Each number is 500 + 25 x the weight over its row's rms, rounded and kept within 0 to 999. Layers, rows and columns count from 0. Numbers have three digits each. The size before them is the row's rms in percent of the matrix's.

# up: layer 6 MLP up, 704x256, rms 0.0794, rows 366-374, columns 0-255
# down: layer 6 MLP down (transposed), 704x256, rms 0.0788, rows 366-373, columns 0-255
# gate: layer 6 MLP gate, 704x256, rms 0.0842, rows 367-374, columns 0-255
up366 100:484505477493443496480507505514503515441523488521457474511474457516519543502489509481476497490458531511519506484516506520548457511471507514530525552513499524508514500516529498558464471506487513515461474532492495452472472477474472515497506464456519502560507507481464556511504474507493506442510521471454487466511494504509462524504494466490532543502496494456509490508521471504510483546455456501479498503469505479501526523448500495539482489481487524505533532484498467462544466515505484483509463524526465521528498489466531474522483503503513518524524523503510485503498537505490495449502475505485473476468500522499505480493536447559443488474479492520480523507516471492544527527473487516487512535450496472500477534496473493476482499467503484529499523514476512499529491534462486
down366 102:519474520483508502498494500500468498531528496517522498497526487464496480528446515479431476494513453493497523443528491519521494475517490511491525527435513532510476509501512483482495500537466460504473475521465525523531482477502475513493511464512526475495498461500520499525483460435450476508540496521493534496517482453489515512503482468440528513488507450491488550485467530497505564501489473516463486486501531515580491472437476530542527503550496505475541532521536481529457504454482511494538487518504504508500534478472495492511533480497491474486487540498500499503554481491488502495506501486506514459499540467538499457485459470477493527496498504503532494510490506517518521485448527499524509521493490525517537532498474479490520531485470529518503522482513499481490521483506513
gate367 099:444504496493526524475462533488504518487455530521547529488482473487508487480507543498506541483504507460524490510482458527513472524474476519526477483535513516473499506518511460519506527488472545489493539494460498472483472478492526513499504487497499497493498505519536535515462533496496538480502547525545549497495489496503485516433502458493513474508504509483522508519486500463517478520539491507589522485502503488511487474483500519476452455538504533488495544467525509473515498456489506478468529516479526486481477529483494487501479520470521516530494492503532436512484481486479518498509449491492502509495555500501544494506476490466509499506489573520458500487513530501524499507542495495513439510462476514522520479564529501470539506496533497530513491497550522479513535520522498
up367 098:492514480481516494448462488489487511505545453512467507489489468508474469499519535502457471499508479508541527468542528477492527453529516559511500509543467492487527465484514507509535496496503533488500503526462519498499492484493488498499539464487474508471526469526515523530496461454531509481519507525534504521476542492536516470521469483495506493507472462501519511478491476515502512503476537472483525521495471466508499572494511502491480531507499484493471449511532539516503472507504505502461504473492473492516475464502514509545502476478455499507513550501532491480455538535475524515498485507490526500465481516442498510474508498478499520505496423493484492499505540454505485495480490471476453490551463487490500438504532488521520503459479525497521539516437458470484537489485517
down367 098:574492500522523455519506501472496480512509473486496532499439498516486516496441495483543493482487511510507472494522506513531517442493522479521542484516511503477526498499525539507528523471501494490514473500547513514550514480508512480475539487463497514503498532558514515504474470523520478493494557458481463512506503496497509483535495514475515514499491521492554513497490488511502530489503494493536504512513511553513451507450506518512510459481480515462488490528478517503498504541481500509495475539503519526527507523523532472475504512532458508529556510456487462529514478514536488509451467482491542500556496540512486494530480532538508497470476480493516517484488498493515494500492531511468526448543452550500518491482507509501461509487491509448493501499468495527532542542568466
gate368 094:456483486507502483521477524466560508497502531501547502484523490503473527499536547470458510489490504512519527487505521507533536478516498521495496530478532514517546462520493521546462509499535471475485471502515438516503538492495508505495497535510497524516479494521510454482488491475484445497501527548490493554501480497463489500511466503495508485466487471509506498518463508463495495442513448523529495549526536485534512486513529561516459511487484457507487510505522462500442507524493519488484484529496506475474500491533507505488524486467482494469521532471529501533495539496531531467453499461481478485517449525473495480506515451526492528516506543480487490544496530499524539482465490482515455531485477476486493490503490532485560494468513522453514449498496519495520518514518481
up368 104:514465502495495489484516493523534487440518509463512509518489508498528453473489495512497511506492492525489512544486547486535485488500530518501555521530500521519486481512571485542460480501498518533499474492515535494451484524477525529484503548491523463502523539494512504524517504500481481539473508536530496474505504446516524480485493504518495486500480532478466477458504516543525472484484473488505481456479526485505512513483540481501462509506518479492489471522490510510445476507492520492511476489506487448498514536493518500489515485532500467528458521498458489537504544513486495467514474492478501494543538505490508523452507481503500492515518451523525464517499536428535490476514554452457552501514521452499527454496503537498530479530510508501491519500423495455508501477501465
down368 099:545483517498468498503481492508512440462488512498493522496518470474474504534481558514511448536506492490493465501532503522518499527484542544469464512481564512494521489466489543481499498521472494467464529501482532509490499533561507508500481534527516516485481514468485524466520546483520509471494519507474497475527529487498504482502484535444516556490478456507522464516483498528502463470482501462524503553508477513503443541494529532478490507508499512528554478517535513496486508517541515435463491509542517469478473541519468492487511530483482545473479521530459483539503501536526497537507467494486514495484504504483497487490491512522488512513506505508509472465534512517476506515528489490487474532478479517495479482551530519489512479491478519490474547484513491508457488543514556
gate369 101:468497491514469491484494502478535527470497564498509484496513522509551443515500491477513542529480491548459520535498529527507521520515473509506547506490494484484487522505454526486481529529501516487508557509450509455488498544500552476484516506481464498523513507489506541514487504510531488514521519503509497495508533487501434532502492480506459492491481483507487493531468478511512492523480504500494480490523509519548493514501471531488497451546489480463501527496535465488435488521516555469486485552483501486475461521504493492524434510507492520476508510516496538490471542497476528482501472507529553487495476539447500527528519492540471499525469532487474458507490539490461504481469507505470510462491457552519506466476489497455501460482492502517510505493497479479475545524525486
up369 103:531517506503514472480531513499517511499445488507479487526472510447493487477520560443451540515505473543493507506496516549538540499505505502500504513473527466523488486451459511472484531521527476486476499530490468465518479508495564514512499513498504497533504485553521514512510514529513494504554498495490537525485504527485468465495478520481476490490504475460502477499447499496496521536486510490500486457512531501483492483439465502483483518491470477480497540493495465502456502514456541524531492542508497468472498518503462520506489444530516493481543506508468514499491495476491535473512497520525533527481487531496510551557495521547477483524487486527548528510481509530516485508499487521468462495486497501500446501545511512460481490529535516515478517504499478519445546541522504
down369 103:541516503432491485498484481506478489468501510564504517510488536500508504518495538500524536528515530470534512497521532499484496512512442520521545493543530445522444508463495485528525472513524503503468467492484513468524513489517494546536546473484467501517504515468515478509456493524498476452487461513490449518496488497472510499520517477521469475523535494518478490452520521468509461559453558497513525510501488524534457514495522487495523513517467490497501469526477483435493493501488514454562511480523534490486483490503483501537465506507530491470506503528461525500550503488490500486490479493523507507496493505466486506486514509490472491522463477511470470514510452500477498488497542517491499485482512482520507502491544477522509520513519504518490500491516518554552469492423486
gate370 097:506505448513491475529493502517506489543499488524489527469528520498559490448527517509491489514514554456503522495510474534519522503488509489447454479483485531492495521497533513486477469514502543498493500476471486485492492501518546498486514496526476481499499400509469495521552528457498551517513535494528484532512508472498493469538540445477525488482503505558489475484534499473518475504487509517522511475545544520466518492510533496471514517464454478506499468542477537496464523496463519437453466497468505499523479537504548519486490454479508480493507519505538462544525500508483504494503489493488498464553544504502478537506509510492506453507505522497499484494505524480527511522500503501505529504486487505473496497476547481486527492487489495519479489484515570482525522494492483
up370 093:507505514514492505503503527504492527487510511537517495499506534525510488449481485487501474528496501509471519515548468515500519483495504547531525507546486488534506493460451510513465457510507455513468539464506440472513500536484507462525451505486447525520487519524489485518476514556500494472534514465467520523472488506446470524473508517478518531481495443515501515483475490489471520484496479471530530488520531486471466505492570461489504516505481512483519491464520490476477479475488462476496522490484502468520490498485473477499531512526450500475538517481477551423514493468464524502476487482528490502466499499533470527535515444519473480497476492475489494499536548515535516500532500509473481469484512548498528532492540491471559529508500497503515499526466496487482517486485472
down370 093:504512458503509522540527538538545509535501479507502492483534518502469512490486472465497517535491492484470513527502463512469507509500525503500513485516512536507500526519490521526507498483481458499515477493485478504510499469478514499492522493515515504487556477647524443508485508546489502515490500515514493508515496478536518514512464535488466501524516511487482498483502504490493494505470504558501482497522519507356501513493497498524526496474496503455515505534505504498498515485408495464490517463477487463468498508517523518497476458494468498492524493524504502501493509519482494484501525510470432514471522505536466504480509473490490491510518512489480513480492459520505473496516507496500501480502494518511522509499489525490479517501544448492479522479504520544487502463492509
gate371 107:500520489513480467516528483534525543478495488496508502494521492490450482446507541531502544523474497518519521499512495531552500532537527507532498479538465531528498516525462505504485524491494517453486479479498462486474532525473491454491496481536532517502461477503499510539533544442468482502522513471452477477488504490497510500484510531472500459516473497527526432507497529502509478494483485508519524511564526499487495450517519456519435507502442457513522525485543537480519479505501545470497463492512512481560520518517451497477454509497463513447509491473538531491514542465487515476502507480461510487523490535500503504492497484489495482515476521475516501503453496472488492524501532479530469520489492524509487503477506490483499546505473502482474498534466500496522473495478461
up371 101:490548533464469509487519502491490510492498490515554487491473532502503496483501479475491520530472481483537497451459515517515517477472485461525493479479466493455536453478498519492518487479488492508459468501546489501491517551495493493497444520489502486516475536487493527496497495509508485501555482500515532490518459484554526510488479514518452493504499510516518539501506515490525486468503489490494548517496495518506440547504511472490464547495567508513529521470486554480475482533510488480509474489498523513520495485492517521475479516544493520531459492521507506506484540482490532481509462492495533513493519469491460506523495513493491482448541421502486487462440446495515543498510526459511499475546507468485468491447486530520472493521459494496508536488475525549507498527493523
down371 100:524514520543489515520499484480529474488466518499479480532492495538475496523495530517510524475495488576498497459533508496518503522472464489499518508478513480518512509474495470488531460506520510516480522504549534534499476486463471475468547471499515467521514495476482527452508460472508472480474467478473488499501471489465494462495545492511514503501480521487490519505490461492476525488465501512527471537537472502526525479476446431516479495515531515511500512494538541526513502504497496537504480494499531521543463509491525496554489498486517453497494507494520488539502476471532459589491473528518538470496480472538486486513494552506505502452488491482498503506512510502515487463465525488472551471524479500506482492455484545493510462532448550509495530485483506489512474496503542
gate372 106:485477480532487495504457477489504514488529494500536558551537515482473515523491536516496505521483522488504501524572497492499498499527504530534482540518513488490498495521487521564478509482484519504457496571547493475501504558523504487513485505525506518479501492507523477502524483473512461458511503491512474514508503530491532457485512498513523527472480474501480493482519514494546512498496478506518519471536511534528517544533492527504478506454494508496517528502494458499490503531441518491485459490514530528500462480496466506513499487529499498528501524494520502512492518453473500464531510502508563530522484511489496533493477485536481490518478502512520485477476506549458520498484501540484541493497527517452541532504507535487542481520555564533548500497560562484507517457493474
up372 112:490511489490484506499493516507470501470486527473507483529492546488482522487527464515505498525489459512537537465506506518525460458508469480500516447497493497504493490532513501489481514506461509497506452516549491481542473520505499485496521487489476517511522444506548505496508497530537514522517483517544540472489499544483470489430484462513504505438505556489511528478484459472516504524482509509513545516504550539518505510511498512515518509512509532458542548493484514532465511493494531492522507483502458498491452481512524482520492489503469501503464502449521494483500500522497511523510492502462497544472504478518531564513510496480480524552457499507503528476472439513463511507534526525525513545539538500476471481479504451507513512530498463478460489496507486481516422481521511
down372 111:525506507478503475542502491513512498463486499500508508543547497538506462457501501450489516517469522521486493502520463494485521534448482477507539473514506508561554502527466492492481515513488517520511511532509510438518502470513485481560445514477509505482531485469486474525500525482513514524489489508495492502538476509528503435515475508500468486489524479473498540524437521491459538513481458550545525507513561491463531488510494474501527513476499498513471537490510529494519508488532482549474489533523479468500514478496522453516515495495473527485472497541489498527466514512500474450482536490535508502492499476517524542436473545498496469507493475476502484519526512513512506487462467512471478468512557512513526494473521496522492501541519473497503460487520495483534477533515486
gate373 096:483523485540466541519466530526499517507520519502554488543521505508503499494500502486496493561515517498526522482512492510514491541490574510479501464523501514505520515481524515452481503512559492505502476508511451502542481531498520471523486482528528509515486472509471549494487479499496464495505511524471509521564492473540516490453555499471509500492497514508480469445525520501528518489478501514532483545496509466524519500511512514504440474470507480504484525510516478463495529497475497527487495507490522515456522511451499499471458466487453529474477424477525488524484527452501497544485522414524532480520512503501508483520472541497468479520488496464509472475484491491515520527446519493503496481484498527469509484528511508474510461477532498460485492500530504518488519503537523
up373 091:503478545496533501501542478455494479446486502535494521484536498461469510518495509513472535446477463527481483512482510512480491488561441520503456495518526532489463528549530520512544514508511449490514537526498506527460493510494487511497495561517512515519525522475502471443502526501420515463496523511525473493490511532483482523492498488534478480486514520483477494517485507493512531506539544495499501496477506514521518498516472449497506473506485468501547492498499483483503503474474525477467455513511513457517474529522492480455502533483502494505550512535506474495522462531538522465478502497456498518475475520537460572503538488522490501513484488537485534501483535552478509478509488497515496517513543511494516458497504483466498527494503507557476492504492533490511528482496500
down373 095:503484576529529514497465494516440488519487472472528522497515480452464522493479516549522545514473539507502434475472543532489486488504502512505474475533502540520506483490526486495484503467498453491470488504513515511566538465477484465525490511523498534525513484476455513523506510468487501467533525517482485513470556475487490471500521472472499501503550454471519521505519525509502517467533491532520531523478509517466487520450531488486495502511489538454518498502498512486488530508542539425506524517527505526437506503484464480545495502459480520519515499479521491464514485495500517479518513488469478528522518538516476526498492537497472494481466483486558501527531473512512496509535484529510476488511536540525484488488474529501538501476519531484517497489486522500506512486489494
gate374 108:494469495535443472483485515485472531463477511511460505476522510507508498484512492470532461560514470489503500513488499527495517543584486494480493436452521500475490550503514531519512510546489482544548467500484469501518462478478494463499453512507483487453465516516523478482465489465517539496514472467530521466507490481463491518466500505516491488505479478528482441512493527531510504488481518508506523509495507476522491494429503525542507523487462539510486496503533539505493501471504475464515456482511532487514492508543508474461491451525463491514522464482488480500500522519476536503490507510485513490502457480508479476494508490504487512542484490482487476525503492499479496526533547477549472470490515511480505488462533459447547457515491538498482487494521476487485486520522505
up374 108:498515521528501504513465505486515510469492522489518490488497472447479514491517515473481531474512505555492495512500534518512472509485503524538534498489460453474510502523491542470489503482520501511456486549467478527472517497486496485535474472482479520548510525497434513456493482471504498476502483528510506453500539558480523501495451534492509530533477547494479486568437506457477501459498503509474500559485511537494491474536524537503518511533526450533461518515503488463494515546520494516486477499519488499547458470490489473545515568484473465469483491510467470509486468484513519502482519491500498489513495525489499484518489493491480517548480494514470524470508495501540526487554514475498484506497513505494488481490466507472495491493518498507438521523467509546531492477502461